config.yaml
d_mlp: 1280
norm: "rmsnorm"
init_std_down: 0.00441
dataset: "wikipedia_en"
Each number is 200 + 40 x the weight over its row's rms, rounded and kept within 0 to 999. Layers, rows and columns count from 0. The size before them is the row's rms in percent of the matrix's.

# down: layer 2 MLP down (transposed), 1280x320, rms 0.0532, rows 1181-1200, columns 80-159
# up: layer 2 MLP up, 1280x320, rms 0.0477, rows 1182-1201, columns 80-159
down1181,099,298,240,164,147,181,169,232,140,240,203,188,172,171,239,174,190,221,99,267,234,277,198,255,162,153,204,236,166,280,221,141,182,234,140,174,212,198,223,153,188,166,211,227,262,228,176,143,181,187,233,196,199,155,214,163,191,201,247,217,114,138,243,198,193,160,198,190,252,241,123,173,243,231,155,218,206,207,226,227,267
up1182,106,183,211,248,191,206,231,220,149,263,179,178,168,201,209,198,220,183,147,192,213,207,189,204,191,140,216,202,237,180,98,156,160,225,218,179,236,163,224,187,154,192,198,264,151,264,191,92,180,200,226,171,181,218,240,198,230,162,218,174,244,122,156,242,229,228,188,203,213,197,214,203,248,223,251,256,205,161,265,232,119
down1182,105,242,273,256,137,194,238,232,244,246,206,159,237,225,235,197,248,201,218,177,232,218,256,168,173,145,218,160,236,180,94,242,165,216,141,201,204,225,190,117,188,215,242,218,184,229,164,149,178,188,232,162,281,245,171,154,232,166,233,229,216,155,122,191,239,161,191,171,267,186,241,202,216,193,243,168,195,180,216,175,192
up1183,084,256,192,205,225,148,156,172,175,144,234,308,175,184,250,221,201,226,192,178,233,213,203,192,139,194,250,174,231,168,168,189,224,131,187,228,174,152,170,256,150,192,229,215,271,174,132,238,232,261,162,172,113,208,208,204,153,135,149,127,201,149,175,181,262,215,169,293,142,217,208,155,248,211,269,184,143,246,184,183,234
down1183,097,108,132,211,256,262,193,235,145,189,239,212,200,240,280,124,274,251,216,254,149,152,279,263,260,119,181,217,242,155,144,151,156,183,141,243,216,229,167,195,200,198,267,229,219,247,126,261,302,199,241,106,185,233,226,206,190,188,206,168,179,153,192,230,244,273,284,275,251,168,224,131,270,153,179,206,182,199,181,197,212
up1184,084,204,192,204,178,206,203,149,151,168,177,241,202,146,201,204,163,245,197,77,281,138,235,215,161,233,171,256,210,175,175,175,228,219,148,172,163,195,202,174,270,237,161,213,274,181,172,215,196,199,124,187,176,201,202,176,170,189,110,172,221,224,214,196,191,174,205,177,301,159,149,224,278,82,153,247,169,223,201,198,161
down1184,101,208,208,300,285,231,224,71,205,219,184,163,210,196,213,231,262,121,293,190,162,201,202,223,141,241,172,235,209,176,244,176,211,213,176,185,181,231,213,238,151,258,198,254,265,188,188,204,219,293,232,184,172,161,252,212,209,89,192,174,199,230,250,211,306,234,213,245,216,156,111,166,186,170,132,293,143,142,154,157,146
up1185,097,195,138,195,153,297,214,258,209,244,196,172,165,195,142,169,222,173,197,157,170,183,169,165,217,157,125,199,157,219,150,206,176,192,200,269,190,194,160,146,193,136,181,175,161,229,246,231,184,172,173,170,224,224,270,226,159,304,161,184,196,194,150,125,238,234,176,257,148,134,191,256,232,209,195,265,188,194,153,206,202
down1185,104,238,221,248,207,223,203,234,250,249,217,186,194,209,137,186,112,229,167,225,183,230,178,122,223,217,220,189,173,263,258,197,170,271,279,212,179,176,226,181,192,210,212,199,305,230,254,285,213,185,207,209,116,224,202,178,237,182,209,225,199,229,110,261,158,237,201,211,210,243,194,158,123,196,179,165,217,179,193,173,199
up1186,099,188,160,203,157,215,230,236,153,171,181,239,219,240,161,243,212,187,183,203,260,196,216,199,199,314,143,201,137,190,152,168,133,194,186,136,177,143,180,245,174,131,183,215,267,138,208,237,170,215,200,233,149,235,190,196,235,166,190,146,247,239,211,193,152,267,158,166,165,165,175,163,228,148,174,255,155,223,257,129,194
down1186,092,217,191,153,230,283,275,169,201,218,254,180,241,252,183,244,222,184,211,215,177,199,201,347,237,246,134,220,187,159,208,163,247,147,210,201,185,159,125,252,169,141,169,144,268,171,152,183,206,150,219,253,172,214,204,147,211,275,129,123,241,194,166,175,232,272,201,167,140,159,166,275,141,206,128,214,159,225,237,278,169
up1187,094,238,162,186,194,192,287,146,212,176,156,235,134,202,162,276,165,212,201,202,152,179,226,200,156,185,141,173,228,189,180,201,271,207,165,148,172,228,144,144,300,164,178,218,186,251,238,169,196,222,241,211,164,197,238,193,242,200,133,149,214,221,188,159,144,185,212,186,213,206,157,202,254,281,202,244,218,231,149,195,314
down1187,097,217,252,212,134,171,222,155,165,205,170,190,153,171,278,194,227,172,193,193,196,162,197,205,179,211,163,218,158,177,147,186,252,162,222,124,166,234,182,126,255,239,247,204,194,177,223,159,256,202,261,236,195,220,196,142,238,188,192,157,211,131,144,207,225,212,232,219,272,114,129,187,249,214,239,151,224,224,188,187,205
up1188,102,161,185,220,189,188,155,229,220,124,130,136,201,232,161,230,153,179,209,204,260,174,200,137,172,210,206,174,145,203,200,208,246,135,249,220,173,134,232,147,217,261,192,248,183,143,224,130,229,164,191,136,193,224,154,144,140,201,224,164,231,179,225,125,161,208,203,228,126,198,149,182,240,194,215,257,137,154,181,220,203
down1188,106,156,195,202,188,221,190,144,176,174,232,132,226,229,167,218,169,199,275,227,215,179,165,228,190,120,203,259,213,306,206,166,201,149,186,228,219,237,221,117,197,255,232,208,210,156,207,205,145,191,159,199,118,126,180,140,120,216,219,205,221,187,197,209,191,153,197,169,180,181,177,149,263,212,172,177,199,178,181,137,186
up1189,100,200,225,165,212,219,225,172,156,181,192,216,195,234,181,252,179,145,189,218,191,187,214,198,260,192,249,275,176,166,210,186,250,197,193,149,167,248,179,226,234,224,187,186,190,133,171,205,195,169,182,222,228,198,228,205,230,204,157,175,235,188,138,270,251,211,208,224,264,215,201,248,233,149,220,157,128,225,202,133,164
down1189,095,223,237,150,201,257,243,220,250,168,217,149,139,287,266,218,201,127,197,223,270,203,181,230,198,241,196,246,169,130,147,146,181,207,208,185,172,148,172,241,167,164,238,136,205,185,173,225,213,202,194,226,152,150,175,217,148,204,180,145,250,209,184,223,190,219,171,234,212,249,211,224,164,152,234,233,172,148,240,192,211
up1190,059,193,125,183,179,233,193,250,169,255,195,254,142,198,190,208,167,258,203,230,186,221,215,137,229,149,232,243,225,238,189,156,227,206,160,171,189,167,255,250,240,250,143,247,176,138,240,148,227,173,166,233,190,226,204,210,212,243,144,138,174,256,184,234,260,207,157,274,173,200,109,223,262,259,203,294,190,193,170,248,257
down1190,054,228,258,257,127,203,227,195,248,124,234,263,208,150,157,210,217,229,206,159,138,239,182,242,232,239,186,275,190,216,139,204,219,174,232,239,247,230,206,201,231,214,208,190,195,192,259,228,192,195,196,242,256,216,187,315,109,194,252,178,243,209,172,246,233,172,150,208,176,211,158,195,118,157,177,217,229,191,231,221,205
up1191,099,189,190,264,200,193,256,229,192,152,154,164,228,175,126,173,229,181,213,231,111,187,198,183,163,253,234,269,197,191,273,221,221,202,176,147,236,161,246,217,234,202,241,253,215,214,211,219,187,221,223,189,192,131,229,212,225,229,175,125,270,268,156,201,207,169,246,252,206,239,155,208,238,184,287,194,179,201,253,194,266
down1191,088,254,187,237,225,129,200,182,225,165,197,187,162,213,205,161,149,240,175,230,248,174,208,167,200,221,197,228,114,189,190,195,198,251,221,248,245,191,228,160,243,166,209,182,192,207,222,248,264,212,216,225,187,186,206,142,195,234,239,170,234,212,240,178,193,118,202,255,142,190,157,215,190,160,248,220,226,146,297,232,212
up1192,089,266,227,129,153,203,260,282,159,204,209,207,196,238,136,186,183,236,180,202,200,198,250,181,201,214,227,175,253,185,128,162,210,242,191,250,182,175,247,167,157,256,199,194,181,190,215,198,170,194,184,186,170,212,229,216,158,189,128,208,195,169,158,211,253,161,137,229,136,243,251,177,285,154,214,278,140,213,135,196,165
down1192,086,235,197,176,173,205,158,198,191,161,166,192,243,175,189,205,199,179,153,148,151,207,171,183,128,250,245,164,223,224,209,88,166,264,282,227,175,256,222,258,167,266,208,215,260,189,143,249,204,145,211,171,181,154,271,229,196,213,191,194,182,129,201,291,224,167,196,215,200,254,280,222,141,94,300,241,109,227,199,152,165
up1193,098,260,200,188,219,234,174,246,209,180,188,206,116,256,223,289,133,163,190,219,211,241,205,159,264,169,279,189,231,155,143,151,240,164,266,181,202,186,196,116,175,226,225,178,205,158,222,136,181,256,216,168,143,201,201,188,104,255,111,235,168,183,150,167,160,184,171,187,280,180,197,183,247,219,153,212,220,194,190,197,193
down1193,108,222,221,239,229,241,178,226,210,174,158,189,227,212,223,211,116,276,155,230,142,259,203,165,213,198,248,194,216,148,123,133,285,138,248,165,133,250,163,176,276,214,228,181,191,173,242,225,242,209,192,135,223,171,265,173,178,234,183,231,151,175,162,205,204,215,172,181,206,159,207,189,196,178,115,151,250,134,237,159,162
up1194,110,182,158,200,108,238,158,140,116,190,200,146,203,149,210,221,202,140,178,186,161,206,151,110,169,146,241,299,152,222,189,211,178,221,208,180,219,210,208,206,198,200,124,187,262,170,236,87,262,206,102,249,153,197,244,167,173,209,165,240,154,222,185,216,218,158,235,169,171,175,214,179,263,222,157,235,270,138,266,144,201
down1194,095,210,197,185,172,241,235,212,191,304,208,224,223,210,251,179,131,123,210,171,214,192,198,187,154,185,229,277,192,213,205,200,215,213,191,150,323,168,149,290,152,186,164,140,200,173,241,164,188,238,169,223,201,217,304,230,198,140,214,273,217,180,178,190,195,204,189,120,182,114,252,128,234,177,177,207,191,198,282,221,186
up1195,104,161,214,226,185,255,139,225,124,127,185,225,194,224,154,197,189,296,243,290,142,253,174,105,211,166,150,187,125,185,166,199,240,179,195,201,220,205,279,203,143,291,121,226,202,172,193,204,223,223,236,184,193,215,197,143,203,187,193,189,214,233,197,99,210,252,154,186,184,226,181,162,186,189,248,252,199,222,168,296,241
down1195,102,134,199,251,169,234,191,237,220,119,153,143,232,138,126,289,164,150,279,230,176,262,167,186,219,184,145,128,170,180,182,255,224,242,241,233,183,223,209,231,244,205,216,188,211,238,177,218,205,150,213,184,223,225,126,171,194,254,244,202,263,204,230,116,186,269,175,200,206,201,259,227,190,270,236,141,144,173,146,234,198
up1196,111,164,162,193,201,254,203,202,192,157,170,193,203,172,178,229,160,161,247,189,219,236,191,69,193,288,155,255,182,221,200,201,199,204,188,146,195,196,234,238,196,169,210,229,166,197,204,142,215,194,205,231,197,186,258,205,108,178,136,172,228,164,186,146,179,143,180,210,182,232,231,191,245,157,286,179,214,200,179,178,197
down1196,096,212,190,159,222,185,163,304,229,251,194,140,197,154,233,221,209,164,192,171,202,241,216,78,176,241,164,190,159,141,259,213,194,302,238,201,287,224,208,223,210,203,208,105,161,183,204,214,217,202,224,253,271,209,243,241,162,170,177,198,202,194,204,226,145,187,243,182,202,221,249,166,304,140,174,122,229,214,173,171,186
up1197,138,195,169,149,264,261,243,234,175,160,214,209,139,183,121,205,155,162,124,172,252,246,125,224,240,178,210,177,200,157,211,250,237,225,127,206,171,170,226,145,233,152,229,228,189,156,218,190,153,212,247,226,241,220,201,205,239,143,117,196,166,240,209,202,294,169,222,241,201,246,165,193,246,246,291,180,192,197,117,148,224
down1197,083,145,164,273,206,213,226,181,207,180,172,178,178,156,97,253,212,224,181,135,226,219,211,279,178,205,227,138,237,185,209,273,217,179,191,217,116,209,194,131,207,178,156,189,161,185,176,171,178,144,220,177,205,214,229,245,207,233,195,251,209,178,211,169,213,157,274,217,219,222,174,214,254,256,215,189,121,161,79,129,180
up1198,100,206,212,129,169,168,199,240,156,199,227,176,161,207,226,156,159,226,210,164,174,191,200,139,214,206,163,204,197,229,164,145,255,188,258,118,95,261,168,253,72,146,243,201,120,193,234,223,172,182,166,132,168,200,94,161,206,177,171,197,214,224,166,197,245,173,155,226,200,181,199,222,220,164,230,199,219,212,132,178,188
down1198,113,168,276,209,162,220,286,263,119,219,148,198,232,185,203,179,225,201,220,229,180,129,253,188,157,186,133,160,227,175,158,232,227,167,169,164,164,223,149,248,203,217,227,217,166,229,171,209,175,216,212,186,224,240,229,104,216,213,222,213,182,183,142,213,226,150,302,195,213,213,213,204,248,147,255,204,215,254,134,183,174
up1199,096,226,186,224,238,211,151,184,93,192,132,223,206,174,200,228,119,190,233,195,215,200,183,206,131,203,235,157,259,143,211,208,180,144,236,127,174,151,173,201,207,134,150,215,189,131,165,240,258,212,146,248,168,191,187,231,251,259,203,295,264,256,196,227,215,207,207,179,229,187,154,239,280,218,174,120,189,194,208,161,195
down1199,103,242,172,167,249,193,204,228,118,218,235,231,218,198,317,206,118,259,187,213,195,138,154,200,124,193,236,188,228,208,232,249,142,213,171,183,160,243,163,171,113,266,169,194,173,171,259,200,190,234,258,232,166,201,235,163,165,255,196,272,258,245,188,161,196,117,199,191,240,160,229,230,210,244,191,218,160,179,221,154,119
up1200,096,187,221,224,188,185,205,225,198,231,203,268,186,167,244,242,170,250,224,231,198,237,199,197,220,196,229,143,268,218,179,235,158,213,185,169,277,163,322,224,274,230,145,181,159,210,161,205,183,175,153,190,234,129,188,213,203,231,240,119,222,218,246,320,232,216,235,256,199,214,161,224,150,218,190,205,239,194,173,126,163
down1200,101,159,198,136,229,191,181,200,206,179,163,151,168,222,88,192,151,213,228,179,183,239,222,174,138,209,169,221,160,169,158,247,279,262,197,241,165,94,195,140,182,192,236,194,254,228,202,263,153,194,178,202,199,198,132,156,289,200,179,273,154,160,158,185,186,234,216,194,188,223,202,233,203,250,188,251,262,236,125,209,298
up1201,103,179,193,145,255,223,274,160,221,224,171,203,179,179,116,246,236,155,195,218,201,194,240,192,173,246,155,197,180,227,149,231,222,94,133,240,240,174,230,216,189,121,151,208,153,188,166,182,224,185,177,189,137,144,230,228,218,197,227,125,285,214,261,180,166,181,144,284,188,144,197,102,214,235,197,205,225,205,130,235,219